From a checkpoint of a small transformer trained on Wikipedia.
Size: 9 layers, width 512, 8 heads of 64, MLP 2048 tanh GELU, vocabulary 32768, 45.7M parameters.
Training: a variant of Adam for these matrices, 4931 steps.
Each number is 128 + 24 x the weight over its row's rms, rounded and kept within 0 to 255. Layers, rows and columns count from 0. Numbers have three digits each. The size before them is the row's rms in percent of the matrix's.

# layer 2 attention query, 512x512, rms 0.0249, rows 71-96, columns 256-383
115:137120152141140148142132141096146134145147122156104115144161122139117172087102138165151142109165091125124115103116136086082125084106112157136176133151157096153126126128150146103072120134124149127145105104118108147112198077105138122149149149125082153109101113129100091151152140105135132112124125150089158085133137155132132099105127106132165143167161129116130129100146134126128126114109
128:103137073150119115135124104134108112147114133113148127138130117119147054128135120112143138122107152139124083138153141190155120156122114132114118113106110193108146128108146095138107100141119103145130106142152115110165068121138095133128096148154162126134147144113172194114087140161107101167110152090151117147133128090108144148143123090110105105086082097167109104165106163143137124111141
122:138119167117138162141124143105161136124145128136096113115145139136110200124108152152151130125157086123140159122121105071101136110116118136129157137154158070160104132141112163107115164137142141120133133100119145169105206116101153126128151145094092149097102131125106082137161132092137138105111097134104141109124122174122129124114114149136151157179173159096137127085137107111122135131103
130:141136088117191134164128167108142127159133137095146125141151119158153127134106098137144115120100153142132105138125138163130109116129147123105111117101107207131199147149121137128138114074113103107158138150078132122138144137144151139157104131161118129153132118144101142118111143129136127113101136159110141087113156120146129135127135093147077138087125142118131137154141135149123141103101
099:123121126117145191135119145096144128136114125159077117153121115122138146104107137152157123121149096139088132125125130108108103130090120122149151115148147084145080128147133167079095142141139173092139110077106138152125185085132144130127148142107094152102125124142098101181152137127124130133124136144119171077095112141087114145112120121124161145177167134118126089116142117082144129113119
122:150132136113133157125149137128136126116124136126139110121113123153134136119106112133061101105120122115090161123095120061079131098153119108111124155116174130149101135118114164110170171138129105142104139137054143095115120160133134111125120099105126106082122129115098083110162102104129163104161087134137136109091131143153118116110134155128124157194163115106134138175127063137120143105114
108:118140071097125084148132131126108093154093121101149126142161128161166124164132115097160138127084099143138083143154158168179118147121152113117092101110111180122168142119100113137148119096102083142149123140111141122122111128135102106108112134135174141148132158131142161111126111133115102109074131125161143128134146088135151126149099109121073150097113103155127166176111155160106127113133
125:102105118200122115132141107143123123126127088113141126144086126146151108136130117111141149140103129122177105113122164109128128112112129141098095105092124180127179079129133106121143108105096119156156136178143114103141125153119161098139110141185112150169123108110109110146121161132120119152108173152071124108138167062139121134160125111144087143108144116119119118160093102142143140156134
112:121155079137112067118132111135086128163111106085144138136150132135141073154165129094151117141101121157144087122149147184165148143118159119125111116140093166102160142105110070155141101118099095166143139147137125116145073131099105117116104123150169154148134147120161182113095101142124115154102142129146103152134161096148130128155154113113102118092096099150130136147109148171116117135163
109:105152090135129136131144113159108111143104103124147134166070125134168078148134089108120137129100144141153120133124153128146126163131132093105102099092115202124177106113132103131137113120113099146112115154126117094142107175173123125147133129161153113176102140115134166109103145128091115151091148125146116122135157073104121136165134127130076145081114102158134112171107140143136145121133
131:124107123138091125108122101121111117142151158152120118115163115109090143138156136118128136149147117129110139132157105146167151102121077167118164111161156082126094112103151159110114142141105148149158112117175089143156110092080100133104120149104141141074130142125183129170125123117101133150142122100153132173142109161136145124089122129128132103128114121150120136076124119120098124118143
133:089122101133153155151153137154142128084117109113119127141070134121181090147125105123099127122122160106181132122094142099095126133134119090106088093080124164139159117144120117150153114096126104117114129162081131086126124196174173114146144125144115119162120134104096130108112160142136117121120142134118111116140154082113134137163101142121075124083134141126139119178106097141137160135118
133:156113170107144148153098133125150130101096155128101111161107121122152143104088165131163131117152116097174129155096145066096123128118155096101111100116145123165137146151117161109135146111121129120168149086092167127114206140147140109143175156106149149122123183123123111140161127122161094107097118109131161095117103123111132115105118143119130145133149132101115145119109104131102095101102
161:083144064154132095122165127091132149132112108106153132105160099131118062107144093133109114114123121145117089106141125199122136106121131133160174157131095200101157148086132085165097113118114104153105097166095097100150077136124092115159064112149127131129131090125144144114112107129104158173149138119129111106120158104137152139126160078126131092086112102143105108171126145180154147144139
113:149151102098095186123101108100151142118101154163111143143129123115103096136109133142121108127173134120135142140128112058123131139142121111136193113141140081140066154097123137091113144170162148138123121082091132143155150138141115136141165130057128137066111149110151113112156122135124143134149115098162130140135094137082166102091103164124167119145112134158111132085128139090105139089129
123:118120156131094133167147132149151149098162148127140118140089105126126093137137095116096149140137188100178163135103117099118107124160109132081125155100131172139141105131143139118152102105127101139089149178133119103151128176162127123175123128175130105140134098117108107120108200145165103130141133130088096141129147137136114130150121139125120109076137164119130137117086108150135165133115
150:155117174115119151118112102163130127089123156142119117114086131103112119146151119105070101127129160095120169145079112093113131122159116102093115131106165102122097125121128142129176158155144134126082153139129137126127107169145145149118161100130134090099124140121140109128126137142141157125168106114156107175141102167128103133127117157128133119135111148109128110126107080112123139105157
158:099160075133141105137141139116118139169106095089149147132171122160147141113115132143183151134107101173134093131155141201143131141121153140187123122152114183113161139131154091145094078130115120132146093114119108117128142077133108124128114135128132142168143141140118161116124113146117098127100150120115124095119142078131158133156146078122114131079119110143106133155160186161125103131125
143:119129104108131184170140168149145112088121160148118152156120086106125077142118117144087140115099174114092126142115134123138105148109108111102122120085123149125117095147156145099132115100138127099099142150142125133161078158176134145138137116143110103136097125119142159130102192146109111149159129128156121142107160127108088116140116130115098133119140140148125082173124139097137170083136
135:150125156140161101125124149123121109162136111118122118113192134129125173108117153148149127112124093155069084120126139172117123087092126157143129125162151106131138130136130159113121149123101129124186129118149119146107126065096138117097120133154117154109122119154117131163138114114111139120143137155112174093116137164155129138113150090123141153178149120099122134124160123119123124122124
101:113152079139132101128144127145083117136106113105153148147116134124151096153136074115126124124092150156104111126143154177153117168131151112106091119098135186127167123122140108132140102134112087138121126139135129118133083142143118133111120120137162108159149113133137163140114130155116105134101153129163103118119139095134128133152120117124093120107086091153124152174116166139131111139155
118:117138082125110125121128099144111148115099133101139131127118119132170059127146119103154157140099137135155107144166139190126136170115144118137103120102105197098146138125141090148133093105137117150099108137129115104165085145147091129153117120144150133142143141132149181095087123162135100165108148109146104136127148048130130128172149101107110111054099128159118116148101169158129111133145
122:136126082123140154105096100092118110123073151153124131149102122115153098110097123120123072114138130125115102134118115104120143130111145113118149087084136140135111159101112125107139156147130149148137124075077122121130128145145129137149140121120130113064112135120145147108139086132136138141131141124187137083107101099080158134107127112128127130144104117151103097159135128087124122109139
100:148094161139133133127123128107133159125138134159115096115132129089089137112117144147091109122140118117084111094124120106102111078098108150139158136162138068129094127146122140099121174142127165121138117132154103135088119101127169133126122149135086153094107093117115083174147114117113175129186116152121176109129133162131109117114136122156152147184161132100124109103143085102142148149123
123:115116150154129137117137109135146129101114146132125118089089141116113079144166095119054098110125154097125145108107120103076137090140113125110136135103129141112125141106107114139178165136144121150086141188123120085141068178130141141146121102144128106084122096120146103130105109123112161152178110131120113132119143147124106133129128140123128119127135140125124096141105067135156144145145
117:160110180122137169151141173113159127114157150166114122131134121104114166136094129149102116120133147113085162124100114068100113116138118134108151140136171083181125118156127188085138163108135133106150141120131148141107150109123155126108131128136102123105113104116108087167177137107123146074178103137125172106117137185163130120100095138129136144180185134100135141110133092111139154110105
# layer 2 attention key, 512x512, rms 0.0262, rows 71-95, columns 256-383
099:166143169133139124144146121123181159102183168131085102149133077140127088111143126129120130104107140096093160127146141098123120134113134140076147152160170113146109111141160149118140125115150109135120132132125122126156113122123147126145152116141130162149116119119149104119146168136173114118140135148141132139125130160142115115108108125089161083129129152123167124152127144117115158122120
082:072123115143101148127136127128111116121069089113139140111103162132147127134116145137150150154154121148161093132105124154132101151131100128176127141104092161121129144120104093156107112163119131118130147123092149118109157124122101152114124152105141119134121147107105126151111080167106132136108121119125095122147122128112148131145114134161115142096121120150090114119090126143128098163142
085:158145158113169135119128114127170162116175164114109102124140095127109132139137143151113134104081136099082161123141122098118135125126146139063138137149196114157134133142161168112128176102152117129137127148138126126145097156098167118140131106130135134143131114117155130105124169095164117125153126142130127128110132125134136126126127122101148083158127139114171117148135136119128169107115
133:118122132169107144122143161104126125136099168152132134106147132112126142131131129156131132124155128126128117173115147145140116121124093125136116126103088117139143133143105141121125098150142110081082120106146101136128151107152100144115131125136026129118110148128133121129144143133124136160097119138122121126143134125120103153167112117142164147101139129118138120132088159060130112121100
090:155136154113129139137135138151137162115151138141110111146115088146138114098142131119119132110118133143106155138138150123107127171130137117071134131149189115141105122161148172113143145116155120129145127140159135116155108128144160108132145124124146149127146155137114126125163173130174103135147142160155155108077116128106106160127100128080140083155146119145153119166135096078140155105133
084:186096131151147131152123137139102139124166166150102108094150127123108120118134136117109096103109137109083151174170167080098167107130124127086129135132137089151107128163119140098137152147104106132126101140150141159167117121121148117130122126144090119128138115145124126119122146099147117108143140115090155101111138114103102103115129125127118124134123108124167126138138111120156161108115
080:104119115125072123142134144167131113120073115153143145093157159126135113158112128142153129138162101131188102144085122153144114127116096134177128153115091111126139161129098111138115121126133094087111151112128151129110146112150110109127127132117104136145135116125123106131130101146096134124094119124104095144157156141129135093135116131161131187146133108111116120132090152133142122151141
099:109163129173110092160162117114129107133101112113101131106117132124150108141122140125147125156157108148143117120118105142168070136122132115178119138092100155106146115112112114138126101139128120060120150110068095151124146143116095181139136120104176145134093145114138133145131156153108140126089118101118089134177126131107082153134142127169139180084119178095110111128114121140116125138111
082:076133086124104135122150138106102112135073094120127155128123171114138107145114132135149119140151119158171119108102117147143128135125114110182138140116078122096141128105081079126115108138112137134117143093108129137114142122123109148122121130124150149133109143112143127152118077143115150140098113114120083147166156122144134132152137144162106177122131125131098126133123140141117112147136
084:101142110157107128137149129154078108152059101130143135120111171122147117140107121128139116151172096164159094147089118146132121134138119099183129135090083177128128129097103103136132110181122096087112127131103090136115159134155086126120123137112119115157099141131091147145137104136084162128095127127124107124157133124114119144151132119163118180099120131140113114114111152147142125140104
220:121109130101134116121117096142142136131136130111128122120132130140107110118147130112141150151132127081137128087109112128152149171104130166123156123174134107128146103147164119134110167107102167184158167108134160112131129137123135148151121148126167142130170071139149096136106107134131105132130131131094122168122116170137199094089137137128125134158117108146148138105145084181103120143166
204:098176098158130098131142128116114108150121126127104115115134138113131162145135119122107104134145118154128111157101134111150083113155139087171135121072113150113135132119115126142141117120150110045118099144092086130127126156116120139125131106125134111131081164124115165119149147123102153101116125128140126087145126108110079175151132116154125131082123165105130133142113141127142132120087
085:153147135123119116129109137152150160086141161152097133143104102113123132115105126131075115124146143145115134140117127104099113095151151100113155136127180103135133142122138142094126143084175130117124102146150122103136089128143143106121124122154118127055165144108145133115161150114105123117154112113128124126103127122146120172120127115087173111150154114102119120147120139109156147123079
130:081076121213120141142185126098122131145108140115087117130147120140129123132164119102142138142114113086145128126154157101145131152113134143115141108131047128136127111171127109149105090190107120154120150121149137128129151134133103147128150143135135140185123154119127111125101081149153129155128130125143134118142137129100091163146116151133126123097115135126132143137117054130129109153142
094:144141114132140139077115107154139163124156137119128110131135126150132095144139133109103120112104129135114117140109133080104156106146157110151144122163147123115123154129151118121161161132167139180170113165146140096148098149132128101125138139135125117109193120129141119118164077108135112136162129162131129121081093120133164126132121122101105082139108113126137139137137112117142134129161
162:122148111143118118127122118074122126169149132162113117113129135106102154146125103109113112131112157158105109157090123134134082097166145142151142130075114192117138108104153133135145115126124137096124121148111076126140128134089099172126120125139134109132108083149117132136124144106121141087122128113122134103150105126155168151136154105170142114086118157094131131103130126145128140126085
094:142109086094168141094083098139091107154139105126144111150130136114125175114139124099098117162110169132103134125136150108092142107159145123079148090096170126135135106103156130122154139124101140165128096163144121130142105131098154121124111124141092114059137113154140117121106118081111103113164139127132172117118112102136167128109131127133109104132128132124124150113147089139152137099162
088:075143150128096123165169162129146129119093136133121141129122118115131081150125128150153111125135122135160129132113131163126116139099097115162116143125103136120120155119129115126121083164131134100120141091114143126112146105155135120121155133118138110186118161097119127169156123160125139140082137114134070117134156148132104115147105137112123154129134134145094081132105159106112092130119
116:112142126145133153139114123145108109152076135166144117127154145137137190093132161119162152136155114181145108183086128152107127152169123091122138115104099164144141117128120121132129105113104100110150136121133092149130145114136121104124154135117089127142091119155079129111148137116119107107123122151145154101141123122104181123135115115166078115089119127154116157148121161085129135117131
177:187088184107121121165131154143149144091141164132102128106137106127136109111136152161151141134148122092138161131157135143134136184084099155061130136169155060148129106173127152109108129113111114121113159066142166161140123096160157133130136106133133188127112150121137110114115174163157094147131134135124125165138142168109116101107107138111139134144136109138153111123127122097114125123133
081:114133103124112131142124134127089097146081090127175167111134169136121122130096122126146123135191105161136105132091119154118125128127101114174120105095109150128147155108083105124098112142087130131132121101097127136085169110135104117108130146093107127130092110137103116161125120143076145112096114118117100109149155143128136130137118130156111172121129108132087133120114147138117073138139
084:066147097139096151123138132125116100129048095129129151139110167131150108133123117139149142140140117171155094117122116183120114136122123085202116111081064162107111155095109092130121103132138168115109131116114119104115155100143089133140122138113135121104119135109130127148148075142101153148093113118137083115150127118134137147148136121138102164113136142138083129135102148134120105160123
171:129127100119120145097112121154096136119092129104132143120124130133140134120136151116126127145145108145123114142131132108103149135106131132158130123110116096135117194120098129127143146174145141143147117129132128125123126138132101118120124136117049087064202188137122158112147071147119107168129133173144108108114112126075092146134116105121097119113128108126095129142111104091159129125165
088:195126145097160122139129099111122152127158146109082118138129074130093132112135141132124140145100132096095167113182137084144118149104140150059141109170168095154113110163140149126144161128125115143109135128134126151145106133139151152131126111118160162136135161118145121097129146157169113136149132140166168128106124129127110139101119143124137102127124139116165135135151075132106157106142
101:119087107161152127131126089092089118158123121108076118120151136118115152138148147097123134155112118125111140131180134072117125104129144140113139086103077121121126126121112121118133132179103125134120119147155111161158118128094118175123117111109126131100129149161145147124090114124135085158135138118127159125124127114101107151114131145139116141094122151108116160125152061138132124140127